Part of a small language model's weights: 23.5M parameters, 350M tokens.
Each number is 500 + 25 x the weight over its row's rms, rounded and kept within 0 to 999. Layers, rows and columns count from 0. Numbers have three digits each. The size before them is the row's rms in percent of the matrix's.

# v: layer 6 attention value, 256x384, rms 0.0674, rows 17-85, columns 288-383
# o: layer 6 attention output (transposed), 256x384, rms 0.244, rows 17-85, columns 288-383
v17 103:502489501497518506512509492500513499472543496473532517495483484481506466535508452520483481490536547536490512494517509500485482532506521497497504504504479491424466464481499461510499487494477443422494523543466540491498493468503471468477513499502495526478476485470506487500468512502441455543
o17 110:497502491512519473483490474541514556454531529499494453494479534517535516477520469527483545502500550483483526516484483501500453476502528501523477478497485520502478486506500476511512490466509484474518507520450475506503485515499426425518475496529496518540501525491491502469464520461558487493
v18 101:489513476511480486479530484525479504455458502514498498501499548482449492513505446508548506490484515513480481531499475512500497487503468510572481454500488441543532495515511459500518471502480510488500487488499505486489504511451529536492490503451511513476523524469556488482476484483477491526
o18 098:498479481468447493521486491478521509517487476517530497479501510496468545501462544504475491507484488496491489492452482522504529511510502576499481512509534484493516517512487479492512509486494466541504471508487528470519455481503485487500515486499508551524453507497516515547497504513485531485
v19 106:511487534498493501496500492511472513456482472492475480485478517505500512521511511519531489465501527463488449447539441521513511500510516525485467496432487521522503481555510528505464463480544521495490506516531499534469502482491504527546565470506486491518517506499487505484526492471504526497
o19 105:463489557501499509505498524488492507505488506410445498447481529513523504564492526535498502480488513506556530531522541483516503549466489515505482477513490444462503459451495480491504514475513495511508495486465511504502465516527559514510494500473541490468489512501505516446460495514499507515
v20 099:507494538526494488505497480505530491527493494483563474491540529473529497518496518484517471523503512525461509450530463500468493500500490535459500498463472529478498499454513484514520512473451544499564493523503491489500516487519526477538493455500492492504503512493542517511485512450529520551
o20 097:491515498503510515498487493523521462496507526489492468495537517497499543500518480484479481537460537518492538500503500509455511464504453496488486535509520522558478493475497467521469456521484471470510525513512564487498493483501476462508509552440527496530496526501523499455474509511479457496
v21 103:469490497491485516502520520500504484472467520549525512510472511482520449529468506559523476490503502488492507467483492525522533481502461531467491500497471482499544513491537518500449515483529467512468496486481510486473518510518534488512502535486542517524481452510469514466501536537525449534
o21 103:515508514476498528504539481488531510476515517516492499492459489502536507499526510504477524499514501494481484506517543531470501514501510432488501475503475509506524535511500525536519473493476490532514518479483526542508455477505492498485496562505485462487443532528523485523473512515497412527
v22 101:462507529465494542490501518524503491511517499524467479490462488521525472468486498460508512487467468527496513534481452516528536450519537471451509490516507513490544503452505507530507497500480477540495544527519535471492451491509497521522516444513508502459520525546490519496475516469516511517
o22 102:483516505566525501501507548493492526502495484497493498507499505491477467460467500498497520505514499496493490495475491504451490486471548481491484491451493520476515505484426455527454530516492484475494532492524528490467549504526501464517520488450499478438540517536456509496502507486490530545
v23 109:494497470497455516543513550480532492524487485440532479505482484489477542513531481472519531507447513489513500487509473496479491455526482470500524448509491492502499455539434518495501516496544463523554524547462532513484497521520497491459510531474497513528480490479506478530498519535478532457
o23 106:516512463464489476501531517492459491480500523514496448494529558489521490493468481560556507527467523523509562456523518513512486526488496487478486477474456481479470506514507476521489513488489550482491540523451480521518492515503458513476476513492499522532557459527522499506527521464489494481
v24 106:474527455481475508515537489431483520514521504522493481512446503509506488529518531521489475484449468478468478485542459511503471459491498450487494512471506517475527476535528464503538530502494534493520463525500495477515457531554488514501501533481527537492507534457529481482481532507479519516
o24 104:526510495505524495484488486501472479482475468500487508438541497484486524497529515537528493505542477488473514482467536479533534497511487508506480505534487444549534497465508501542528453512471529489497488515495499456538509510481470462520450500506477538484500524542540523456471530483486477458
v25 108:511488488503490479526517502516456517468514503551537497518551488481441542482505464500483506505525481481496520475483472500494514493505502476485480510507523528468503515520476475493502450489447489510549497503464474488512469491475558541544501484550496497494516497501498516483481508500523483502
o25 109:462484478486493544495493472458507496515501506507502494523493450516524463497472501525502492508538531492472511503529480507498482474449529483482478478480487497514495492509487488492468465509472521510474561524484494467474496488515467478478499503430517470522493527516513481466539431517490460566
v26 102:509542527441511433500485509484500515528506496560529491489513480458494551526476464511503472517470480472470539476478488489527494502528528530484508516521499477499532504455468492476492435513511481513500476522559483496477492493484504488519456470498510504516527513486513501537498506488500496529
o26 103:471514479539511464544458510554495516542498479482502492518507522511469475516490485527520519517513468527492529513494513481527497506510534468503505506518523511499544527476490494513493475528476465451512496435493496482455479535475514513507525521513513487489482532551525467524497491468492527520
v27 107:531467510514529561492528523467503479489519509511494484475520499502502522491491489505522479515493506530474496506469517454494506547437491487511483510505440554507490513533499474510510476511493503488475499508511488490491516487454525481475504512569476527541525475510473520480486510469512445525
o27 105:483525490499412494496501448525480517506512512515491509516490480491482470497488476523514546479530529510484507540484450506477509488453522523510527496527521500476511504486516468484466490521498443546488481496497544447502482517490514519496468485504521487533507472501539490513473512511508543483
v28 103:479508486530532491479548516489521477495518474532551536502531470507478506511456505468467501508492502486462489443524486509517546518453525478494546475481524505474555551511499431496526460516446489481482467469498466506487503507490491550519498498501506469504529524519508501559530470483475516498
o28 104:469498474502484519526504511483481534495496472473492500520511499483422484504498476519505490508454449490489463546493501471552534500508485485526495504511514555522504505523512498530484514485516526506548527486479482477483529503462481504488516505488495493502525463503507502463475512542487514533
v29 101:471493515519526562471527463501471499493487521509509512527473555489520515490492524510492515538456493478502497523528502575499466489479480446473524472514498479520567473511481512497483501474502543490512479471463487498512487575516513513498515483497512468499463517516508519445513524499512492495
o29 105:472488513463474493466500538444549483518544532574530516498487494497512515475488489510496520483506518475491496518526494507481493523468491448515468532509480491500458467493502513475467465517494501521486513465502462526531462509486534506470487513509488469443544521539513499491483502500534467501
v30 105:519535483453531481528474530459499509521465511493461477458507489493473537536465483471488483456484487525493510474502506477474512520485507537505527526490497510544506480499453454456500501493518490506512471525510545495518520487496418493510482497505490485537495535463510563473515481495482512477
o30 107:507430456532474482532490490512530518485489503503496512500476495482509499507488492489502485514513463497482507516482473508501470475459535474469506504490547533509521495442488497485551476522544525464477490534469480506497521476493465445467479528493499519565492521517490477517524477489486500482
v31 100:482516501514498469477470508459468520506524545541491493515493507518527530518460539505474477487523531472492488492472540480511517499484539561467532538509495476474438497511499511485472459517512417495488526499490496498498524486472533512488476492497506500474503523523519465551520495530473521490
o31 095:512486496549509477507510568501478507541486489502516529489517508486523486535518535497502499487484497512469496496521483534536486509498493491515509503496474503513473498493467494474541533493486495512436453551539479507446449542513450489491491522505554531514500478496508525542482498525511472468
v32 111:501484524489518562495471512523491466485487516481506510510440505462487518524494482523543474495478472500451477508508508457499499494515538534505449500483477530512464531464475510459490495502517507485529491472521492528511491529483525529530521471464515481535510496496538499493503499474453510512
o32 115:503450466496487535499508444502504458507475495553498492506482492515527511489503471472498512513486437521531510546489524486501484470463443510458462496511470514468489539513453485555501500535542446494511502507505520519486500500528521542538481522490542512494500510464513506493478497539448495474
v33 104:451515481501555451492424494496497521509514488509496516499513470480522503476457517471498472490480501508527486519515531527495518541457478525497464530523493497508507506509546452526496481491502526492466464520528486510501478528479516514486482508508512528544529527508483480487455477495484480526
o33 103:485493542491536493533485496499464491511506485477489491534505489497467478508507495485495534486536481550487507497495507490536495520459490465481536493496444480460520509530506558509479532500467498531519473506496521504495509458501524517540502498476504494500492500482496448508522504525466511539
v34 109:590452443494496508466489472507505479481481487487510539490537472485478552511477507483526433557513516460553477503469520473527519473530496508510473536489527501490455488492491466482477470501510482500545440503470540500492484503521486508475488533512501557494523473462492506490462488498503474493
o34 109:499536518508510500474470483532499549462499524489504457501495473507494535493509504483453503485493530447477524476536524485477467502478482516510516483492509521497474489538528513481508459539517454506504494508496508495500467506547515509486506502486494501576495495506501494479507464474478516522
v35 106:497501470497512565475494524488473456482506492514423476502530479498512494508470496512533493496531481495511514482493480507476500566505487535454491495509533463533485515516537498456520507485498556473477479471547495498487477508538516517532524521513528554513518535513448458475492514507521458515
o35 108:468549533486452488471519552483511520527531479464493544523463460476556514473517506509472503497511474508473502523505529476485523528492514508491484492457500490517456563520456459508519474476496497488477458526480536492506480488493493505511492524494503509456550573468506479498497527489498481529
v36 112:527512494477479482496489518535544432485475488493497448460475526519501477482532520540531508504518441500488508526512479485479512537482489474444470539491536534501534496512481496520476504493476449529488487521489500492528465499489491537507464490552485512456499493521498487534497464464505536450
o36 111:484491504515472494518441541522510492527546498506477514523523492516519491522470453524507442467498503500479495461525478450526491517482499476503482520477502508527521472499525498497447515480512587496494527494520517519495506473468514497485506513465546503543475493475499487454506517483464511511
v37 102:502508468479504491532513492491540506466511526500512493503526495510508468474519491519529521496500511473501495487505473513431492499492538507503457528463479517518505481544473527524482533462558484488507534520503520503473524516456481494447530501541546535487483522496469513494533560479524517497
o37 102:524503503505535499499508438531475486455507482490562505500492460536532475531531510495506525508496506511471550547517493505521537476503476478507527511528504517464497496463501479452488451466494462500534458518508520479526461522489546523497527507550513490519492506521513506468480529509526525491
v38 103:510536491497473525509520508496496510482481484465483473486468531529526500559511520538472482543479530479549515443503553508488485482442469553437491461528531491471492515516510538533490515493480476533523528505496505529490526516491475532503483484493507467529448475563483506537523500482498488492
o38 104:528507490481467529467474538485516452466491538472485510549538484514475473473501493518467469499488482495545492497510525505507550507495525470546515486517499501484487488496493546470488510539510489475549524537458513524494510510504467488459486521481498496487481500524478530477515483527504495443
v39 100:476487505484494513545474519474431513534509459508481511481457508529500531501493463504456520484477538545540444523487527551513511463478504498502497510474515506495486478468516506514538518485464492493535537479496444512521480464488486465509478525483493523474487493508485528520461511485552500450
o39 101:471505493523496514464479505481517479530453504514483523518489514480494459468502507473548509498520538495511492484531467491489489506516524474491475536499518486485516490516527509541475491501520541499505551504531483490510494503477520497494476482511507514505556535451491510507496509516497559450
v40 107:530515474507487479469546509498517520512489501533500500466498529500489498490509492516511514537483481508524471519505510488463521520484464493497500530522525476537489509497532494477462493538514508477519504491500493496511480496544512502495497498493502518464485513478454538496495516504495526447
o40 108:479510551497463477531480479498482477529505507505433492522524511493463563546533498497504473523488504469477507496544475523485468512514538563521491516516481501546503506531560488520510489492500469511464522489506533464501512503485502506477518475530524548476494506500482502452548547481567539490
v41 110:518457547484505515514484489458526518507537454482531507480503532529503471470481495498480483500484474485531521496490477499481458458542478494510553509493467495499495485524480514483527508490501461511515513505492514457491498503545525510487504491501516509491540474507487544546507494472490520466
o41 108:513502482480483516482493514496482493515477480504480488499541519522491515497438499501443495477510536487475499454489511456527485498476531531497518497521508522449476460533500504490493480540471512491496520489472520436533508541511486503501508507535494475520534521510526509452473509475474467455
v42 103:418476511493491490454500564494483554510476520535506499487516492494505508501512515530504509477530514486510559530537461515465498485492433490534528534507528481511509515541497522503486480483471480539473511493495496544490482537496505547467486455489515501505502507477511504484495514487485490515
o42 097:490472507458537492534500523522526477507466506476522543530480512492479472564493510457485454485503512507493509494467526485466543526513529531498455488510490533506482551509511476504499460499487457549501499510472490482555448479510522521511507449514506506488498485513458522493494514489509466462
v43 101:494518466567524499481535578544542494461481512498434518552531524470481497505537491501472477538471474531493551492528519487498510540452488482508495558471505483512486504495514443468525507499484540510507506494475509519511537494499527552487493462527500494501487524493494525502502480489514477553
o43 102:510471503526447500502535492510511486506524479534524502512481506518448506497443467495474484497553504496474443544505508512522486526466505518528494486483491526488492483445514473476518485482549530499555512461497490529517509468488511473511509483510444497499513487486500495498490516507458493522
v44 103:521526511513500477495481498495466475502506452543488514509475513533504481480473543466522546538540538484468543475460504488472486526506510483484516515448479508469521479480459499507487515484540480517474533505510509499466506487508538495492512543518480487485490500504488526440490499504546456521
o44 100:543488525514460553526515520499507447525517527488534495480489477521526509501467520564505504456514494494490508499514530500473446518508483473475514499500538506442480467492509469501480501470506549524518500504494499489519470515518484483516484470544508452493541484466468486467488506503534474496
v45 102:502528492523486502530507509523478489507517479487519491481496480514522509467531472472543503463483476499480464519475531511456460466504481493498501512475462499518523475480470514498482512446492493494445482491488528547465501485513510484478472473534528505477505484490470541513508497477478493503
o45 102:491490520511474508540496512518491531526475503526518520511497540507481476484509543458507498474514483527468486528512479507487496527525489540537471525472514508484506464546521493475494467461511467503485537530525525496531550519480517533477510552532493512483517527477494489532568536515489438509
v46 101:509488497488514497483524505495489472503515508512470501531509482479524470490518462516480502522499526459451529545493506506482549492537530525490518543494477523479492520500537504502490483500533498521512479512465478475525528444520526510472495545512510526500528512515509562476510470466482512501
o46 102:531542465524459479480482508546470499481518467462506523469501529486484495485485544525424517537529499486494452515440450512501446459487511483484476463441513484471534505481536498502501512519478488496499521496545498474511476490479485552507496457548519487500475545490501508491452493490492506454
v47 106:502488499494526459516481490489490493473485538492508484489427508495477497505458504474532514480479514486462455479486506537497479504473480473517502452525458476479466484493493531516518507476516458510473539483505539508479504530488519474522441513501492517477504479535517496515531510507478513536
o47 111:465522529482519526503494493481490540478510519472510521504541568532488509491485507516489540476478467482530436545500508493490508536513504488518501492506524513508523527548521493498501460459483523501556478514482504517481544522487577515527469497504481449456491518486528540514487492486509507472
v48 109:447489488514507520493548537487476485496451496495478543472459480498474483514477533483492480488514475509529494486546508478511553492499507461481495496500459497454490470519495504500526521523473468519514472522460490533503490474504496483532509494499524437465484509515573495475485497504502505449
o48 109:512487464522481520501543495474526494491489512480464482508520504498498460486512518474511538493451465519513524480484511489460456518515482488482538449512486474529501462535560526491480504471484531540497521541500481513494528525529457532451501458457490508487508487486499486527532495482505464496
v49 105:553519478511508526507506468466482508515516467508506485520515487521555517463488498499499536520493507519517504501516520498525491536512528517472545517523514498529453508492489522476508518510472458528504530481481530517549502492535523512481537465526467462511509489506421478485489479495512494477
o49 102:497526473460536466482518476490497458529489475553490531533481519501493512481495510511509495436500516452483465508501492471465470471513534531530530512439528480490506503521486495466501485472478518484468521478529515515525501525520489469504522508540512533487483494484483526491524535488487480517
v50 106:491466513483519466489485482511516542460466477535485531496489475505550524477504522489471450512531519495472473494463510550516520541518462493569452456517496502523476482499497498473498454533507487521487489486528470486508510511499472493478544473512533470527536521478504501510463523494514527495
o50 108:498547468539506480542515524473479552482543480505502469431495495514506532552482463509493486478514501491488518539481483540521479489488517533488531502553516490512442495505503515493498477497492538515515487522507488489507493527459515512472517562493509444542467481513505526532496484513491475547
v51 105:504494523432494517508474493451497520497481544518498436523524494463504488522518545502568476460489467477510517472517490522492518482518497504484517528538544488444498450527485522474500474521494456512524483495456503492487506448532470483530528475505522476512476486478522513495504487509518516553
o51 105:511542425513522489503524491559482494456520549528523525483514517529508519504483439507511509493514507489491495520504494474507477519516505454494522532514496565508522492462508519491483456463524474502502493507491504502506462497464442484429490526452504523486512475494510555492471515446523525468
v52 104:467488479455466518502473490531560470479462490499479460484542498480480492494542511473503522493496504513503512523510449500504533469521487494529529453511578510487513528482479495496467504496473500460523485506511504483490522484511482494527501526494519521519447490520488552468505494544511518525
o52 106:479521503527485499482503467466516508549525476512489493496496482449512516552456488456460499504534517506509491528524526466485507455467483546512499553493499468501512490483482505483474485453446521510495491507487500483529518497489539488487463473488517485506499501475491485509520567505489497502
v53 106:496470526497530485498522476520493500456475470453534501459528493525475534525483478502534512490505546509534479490471508481509465499508499474483500504497521447507532502501545525486526494520523513500510521450493475480503527496493490493512515480500515485511458502511499491499500500512511496492
o53 102:519485471465468491481497539487544490459537514512487516514482503497482532495475538469485483489507530519499490484433529407506512526524474507505537489507504512497474526540571483454505443479472492545514477494498537526527492465492481453510515510532488521494532481518513498491532464498507487536
v54 104:420545464510516528475466503538483497525573475465506480494487515532507486501525557481481507480520536481515485510470548486507473464519553505520470536424480499502481435465542502460527535541534517458508460515488508486467480492479510502526506463491508512504487467515471499519528539481482495475
o54 107:465500517469505454495489519517484491472491534502529413486471497489490522486566528501497506505499459504495508489495483539514509502508468479497471498482519520499504530500478472483446468481507457479504540543499497508503507517472496508532479526478529497498514515500490518502522528519481493487
v55 110:508499483463493474503449527485511529482481459485509509454528474488478485493515487468528460464503448501473503534496466470517494481456531507531497535546494482497525491520523513480481494479507461527481504506510523456484494486528447492539524562483474484493473503480489514491529529502465470493
o55 108:481499494507483475486534550510439482496506468519461518514512488443512518525461466478463488496508537554524495514474512475518518480497546493514550490518483487477514494496516560553502470469507518487520452478520520470536535483543468503493505483549512484508501479466485471499526525501515507460
v56 098:537478494498475536494490536529471525482502498498470483523460472507498478495457502508512537491513462447493512520484511501503479509503463487471555523518515458516502474485472487496489541524479476484484481478533541501463530512515504499524500466458492497484458525521538500514492530454517481502
o56 100:461465524497478511555485520493475478499511508518465548512486533469489484514470542497503508490546496480519485459548483466437463517507511506532463468522472470491543510528481512488460486534478461472513493509503510512466499526507526496453528451556503467502498459494502475459486527449535447442
v57 106:488478519466496495511546546531498506481520455496534494524510507520479517521513495475484480515496523475489551455486548494521528499493476513466457463493513554498547508545489481508484469530504532516509461445496492530470468519513534475469495503502489485487465478494524502544489532512489478473
o57 105:483492507478449549488502520486546462510501534519501492554541521456497466514435460512506473527486501534519541480441521476522506540516495506520509480506483506482510497486499471516517518512466468507484520496490488508507510499514470515543496504454492489465480479509477467517514519450476485519
v58 098:510495521463475524485481536548521479508494493481517468487523467498519451515497460487486538506479494479522492552500525519542468559510540511491473510474455511502526498485467499547459475521462524508484494466503560501519497492508486529515510497504530478509515485502486523483469525491504463528
o58 099:459497476496501513502520552514455487511507524513492436468476466494482480505538522563518538475525530499531512513478535520529520471514533488498497483472490466483546473490529460443465489520482488512542538434480451474483508487463529508506484530532504497466507533485507504511491488522513496473
v59 106:491549504523436539476466496501461511512495499475493506564489506482487479508556490523488510487496453526501503504515486521528484530492501507503515538516524507524501501493478513494490481491488551464458503509498475479471505447479471507517518524571521478559465501492506519480509500484555486521
o59 101:482526498553477491514483513465492515566487528539493540495446439495477481529484507518515538451553471509515507520480482506508530484517518473519526491484471447509536529485483479522557558491475489476540462485524438513507472495490500499544511497551518503521542493495462482468496516490510485485
v60 098:497474468463529500448527530493485504477517509468452494467507476535539493510510504475529457537526426487515512510505470561507455503506476515545479464486502508472506486544500513464504494465514484482517495498492518523480500509515502499486528526424488533496542502532530471517497459562456507475
o60 102:510524458481512461492507563493537484487491485511518516535532493470520486503511460500493474542486489487487514504480450489531511493510471483476516522474509526518503505500518532520508485558520529521457438530457451520494441531532534479510484504513519533508482537490533504503474515495481446501
v61 097:508528493468507488482499483482463545477486496504531441507480505472481535492494509474502515476517495514494500465468485492487490517535516494526500481535526517522485539534523546496519521521497482492517503487450525481522496522489459521474469498466500527521550480503494525493534487510440515516
o61 100:462516476506502509484488487495474491467514470523529495544442513495513506523452504503499574486435501494537516482529451546492469514519467470465492496515492493475508500518500461508512448517496517498497485524537495504521466490490521450559519522496507477485450490468476528538467499460507527517
v62 103:431486464454489501520518484506469503511503506451499541493526481514482520541481463523468527497474492492468503449520486493503442499517501512508500517493517471502482491565521498471482501461471475512486473518495501513475529509484468481472523537528470507536503503518484467552517520538503500528
o62 100:501499488502509502497518471504504477492451503474498502521464465529501503502481482468532489494501482539515496524521563525511527503499438524516511490518468465515487496578463477439531488481484525518510509524470465533473541540516505480476496556522521491492494519505552486505522473537480487512
v63 097:505509538551520530544484479477514518508488516516480515482490541472452490502495478499463465448472514488534479505493529487481507510470515496464532564458491496495525517495467492466463503483514524529486500487527500484486516488511464517535498533503444502537472519488467486496513507502521512488
o63 097:534490529511500484497515502483517537499508466501513493506470537509549457498542558535480492485484489491495505526520518507486515464514428507522492479505525505453520497509499438482500507482530523474535453519499475515507497482477531502459477487477505476495540517476486509501531508530518494489
v64 101:510498481506496473485507465547485471470576501506515520463477471462507520485541465476529490535473527441489504463533463484506528510522511461461453535498504501495488528491507510552492491477505501528514501474558534502512517513446488500507443473497520455473488525496511517538516472501516511484
o64 097:497492566500559455504485498476486509542502508508549486556510479488474509493445502500493484502473508511518481481504534497502519528489466525438514514505450451561528491537510515495573497499511477496484508520529527482517477477474504534499461531479506493559480457495462489455500507522499476489
v65 102:529491476480478482512521461514462483543503476505491480499451496499520494478499504513478501499486469448493526507530506471488544489495538518536535490492463537502497460509498471516524489502488523443476504494538539511467492517471483532514532497519452526498510480513503522496493474507491518472
o65 101:495455543516517473502481482499541476486465505475494481452463524514501481500524506518464494506491544516526480500487462489493534494478482518494478519499467469504491511498411478475471528492486512503450488487465517477479537570515516530488489476530539506518554465504509497556518481512429417503
v66 105:503452526527503497530514492499478514530514477514490501496514492481447504491534500460473540494475530510538450517471525466536519498529501541502470495492488527472518455493516544468522540470497494513489507496487483533528505456525527543490503480514498490495505450490475514499496455504494478507
o66 104:483465484511538492480507500506491486495487531502536537527438495469493432482472525488518489530478551509486491502547538477527474501482491481458462512474467512504477451503498523492472533506530523550527520542519524476484493541509486511508535514496499485501494514489474470498498519507499486504
v67 099:504486498527486489465516468463483503519511528507499481521493499451498508518478490535539532532463459484488481495489487474477509470509504525466518468509476533490490522476463450494478484512530486553478512497496519494554509492498515491432491484494480460550538457477497494509504515550460504479
o67 100:504485553520509545519528478501488485531514523530454525457521472519485499443495499534472516488504480486466506501509468497465459526476519529482530507514486518517496505484498522462564515523492476484502503518516489516510469499467514504458531567498524478474465440504480502478514500522477481465
v68 107:496542522475457464467492550522484495484494518494512462552512487518524549480471523519495507472479482530474473464534459487478520463516508465504477449543517501539521527528547497525536459480458509519521449495465526509488534497450472490513485488502542507478499466476533544507480471508485540508
o68 107:473528497504514470523527510500515463523483490515497503499524460458491538475504513492528469492473456462518469512470513495540512539501438491509514533483487482480513506487475485496519501478481481507531533486536522491473492501515502520483496487496498509482503472520477493497531510490501508533
v69 107:549472491478538485468519523498486526493466450479525506510534473519459513495523490490503494477519484486510496492504482496507529516466467500470522490499470564492540475519529516475470470504514482496472522464505503494501537482484514524495495517521498528514505510492555492467515547520496505497
o69 105:495510498478498495508502482524447504487497530489490461500521501497503507501506465515508477496513509494475509506490473523509511500512496551470525505438518486471534486502472528487500497488498548547492466504507477491503505519523489542479460510559505466496535485525493497517470498502483432502
v70 106:519540475545502490516517484533544556552500472495544523494475526462519518503492513569522500491481484523506524494460497506490540483494499519522550514493492494556520495492536480454455488506474580509504425523506499497521479471487464514480520490530563479514488528526500515528545516516472512468
o70 107:508488508484466503518477541513485493527509451497492486510464461528479529524521521497478458497490479510517512515476480500517503466489491524533507457517523534532508528524507554497508508520489453482508505490515473568545515524475561472524496480544466440484486480524515514511487477469498442485
v71 104:489503502514453511490524509515466509502497525515516511435505490493525471513492493452531507497526459525482459453492499503455526502497475493486500493457553516528528504507494505516511535440490483444526486481480487500495540494499495523531548503491476507487496497484476465479457520500527522525
o71 103:458485486506531502476475486510520467507504519525471513470517512497490524482527512503462495467534501513493470502494512565482489503527530459450455476473480516492498455478533462490507495470502498544505489520482473562517487470503539507501474499491523502494533475497515523536511513509550530533
v72 101:511498513497478540510469523492486472569495465448496496515545501496491501496503487524489470506497482508517539468534499483508554505516535519499475516486512516526462443511497490500497524531497524475493490480522534467436491474525511513504505506502478525521485511507507477525463526557479521533
o72 103:509481485480485511519508508536511491511446543444487540489505482544580502474488477500522490520475532479544498519519518536484514489494484457492491520542511522492500512517462519428451471510506481512491483510508471538519501527495482473472472494492433489445554483516512490484531507462457521535
v73 100:533528448489451462516484524474502523540493514463525468530508490492471498472480515516496513543516476518493459518436510447500474519485508478461509492519497553469523475477475508531526524508525543486471480477523488479471492449472520522476521482526484507517511502508522514505491549517541462515
o73 100:498494513507479464455529531520480521493496465554491461506510507437449484447485494498514507516513469502516559532511490515478487492519494535489500531469521526525458478500480528480505518483435479461485496489490489521450520521478520488500498516504533486513496516476532459502592494503479464479
v74 107:492524512472528441490457534501498451454501502502487502484468463548494517487502489537489491497555542553494526458519510501503430474488489499456487479507469499487550517509499530466504524481490504467516468493462491469477533492510513485513534528507478494486522538501520523531527516506490478490
o74 108:500459515515494505493527481520482488478488470524562498527526501506512509465428503499545453478525497488484494490436544548530502489502534521544505445488529488511460468474499486515508497487497561475505491504482537480498516505465518484499502544438502460526523515509520518483492483524508497467
v75 109:511531543479484511495508458555473485498521515509507514514511481520494527491464486504497489473514489504494515511514472513498429508512495491502498493514501567496485526497518515541458465515508498484465481527451494503448504494499506538523503502503505500428502505528506481497501472536506474477
o75 111:490511503530501479467496486460490492456483524502487482474519470474517503508522479492503493498543480511510485509518499520507488470505494501508503476468497462489499486483449502514459519498508506504522495558533523515498475536489509504536533497479487518488487532535506513537537458452521490517
v76 100:505515498496498547507496541502470513508513453503458448506516495507493501480482499458510497474537481502545544494519513502476435493494515505475461503518509501494479483506495529455508464503505485536507461490465516512516529470494513540460529482492456467502496520529516494446531572463479520527
o76 099:515493486513487529499527524517473502502538506481530520511500506519521493493519481483444528478495534502515473493481454499484513480477508461480503479472482504485514497467550429524474503518481462473521480496538485515520447480511523493502550498560525447460477511479501512521496523487538491514
v77 104:517483482501510503507525529513515505487502491505549498489503504516485492485552495522514496512471473463462472515508475531544500527421546477489521478512523494532503492459501522513506472528488503467525502458492481558472538502465509478470492493511524539487547512488511493549493551488522505513
o77 102:458481514496537485504493506505501504496493502514440470451489506533487545524534462514539487488499482493495520539395489497495549489503508457504450517486486547491496471533511490511472514483491526542530507489492509514484492535491476522490489463539507546512494477553508505514535503491465559505
v78 107:459503499514479443448510543509510517506486510519479539442455484486484519499521546502526530504480489478517483505511493506477507485526516483481488504485535491512516504510464508496518508479488513500504476477496441476525526442472529467552477523502525520512478506495457493478492519534530484515
o78 106:527464505482546491522488553493492528497480502460489515460527510475472489533511511515509462486526498496502494509533474487456500512494475513486489486507486513508481483490448486500531465451498532508439477454500496473520475472516495506490494501498525486501483473516505489511526474514473504537
v79 101:519488495501503477506474477473507486539499502483526470508498518499449515513497496541491541479493477468498470482496502458474494472516491511502480493548490477510489502510492511507470525564494495538475486488508517514540500473502508459526472469483491473508504505495557519499469554497498517504
o79 102:490506460497484525550467486514487524509475473524484514528504471517503490465499535518513534475516511452517511468509518519493494543463469508525515522495474483530497543477478486440475481475472454508556512519462488495496501477496485493464497493521488453512532507527481512477494534477539495526
v80 099:473563488506509489478512478510554500505514491537517500453464509565513453493515483474477547550491462528485507450492523483505484488499529525498507514463534475525486474493558475504509541499475460544483507506496515493502533547512513478455530521517500494480492465454454486529509500490514508543
o80 100:538535516525495471570481481482498496471500505498489504458524490506538459515515473507460486519492524487506482487510478504472532503542497513509549481513527434515493491500498453453486492515527509452540493524483511498505531510481469501533482498517472493515495518528527476497507524557484525482
v81 100:486526479499482509494441471473486466491525487497508505517487579497485472507430539481498477481548507491523480483506515524521495500481499488515455473502490517447512416502484524469511490499491539439504524504511494502493534481482468501485514531444475488494496536516514501489514485502516513519
o81 101:491454492500479530543517501531517491502528467524492542463492477494525524499493499527542533492480519530495494466508515492481477486492491490502523486536505536555491512537503548508506524536516471560488505500507513525478525507528446473491512473484511478437514459524477458517498511496499467515
v82 099:472464503513515461531490513513515509479521507559521465514534503481460509499458459529523512511499497492524507536508490526484530520498551540472493497505515499506525483516490519503516550505544525539493526524480567501550515470481519507532516480453471482477487507528475485422513534520472503513
o82 101:544489530460483522467513500491491482508528510506495507494501491550492519524473527479463510536452541552519534480482507518464523480495502487509513505485507480504465524476501495568531499505501508534513485470533498477492539493498523456503562482521524433503504575495527539482501499512513528476
v83 104:493448453511504504502506501488530521511489485496514454514497460490523498486490475532486512558518484493508519533500485511466518523466494557505482516584506531533476476489538542508479461515456507485510503467496555525539543506504446534503510448505525501469506515506493528523509479481534508480
o83 105:472501511525500499502476520512540513475490528507493514523510470471531535451504444532477481516490532492549462483484490526521528506480497492522494512479500531553496541481487482506474496499469526507488496484459468528459509489506507486501547503526504490505485516504535510465501542487475478480
v84 101:489521504533484504512537491461552506535496476504543518451471504538509549475491503464500531530510509498497523497473501490474488460481523504483504498491497513451468477510530463472538504447476532495464517501481465500483456484460512506522486478486502506534500510517535505462499506456504469518
o84 100:506492428546493513531461472518513490479487465511517518541466480500473505506540530434469511496493475458510481510520504508501473476495502493521501497473489491505530502506513509518508479508486476550527472491527521534504463506515493468516492452537474506483500515501510486486489486520489473464
v85 104:528499496506445490528528469539507495489538499473492463502501499440498481477485477455512516489555486477472481485562505525497481532551492490493482517501502483486510499507530478557502489504524473467545509493525493500526521502513530516534460497477509532515438506521520566477503491498489529485
o85 103:493542515462495492474467453505473453474521506491523507469523542480539513561507543528511449523464513500511477525484487515533500471481509520496495459494515454476493489470529489456509516506506502530525526483509538460525496497457515490525512520535526511549495514469469514525510497480481467505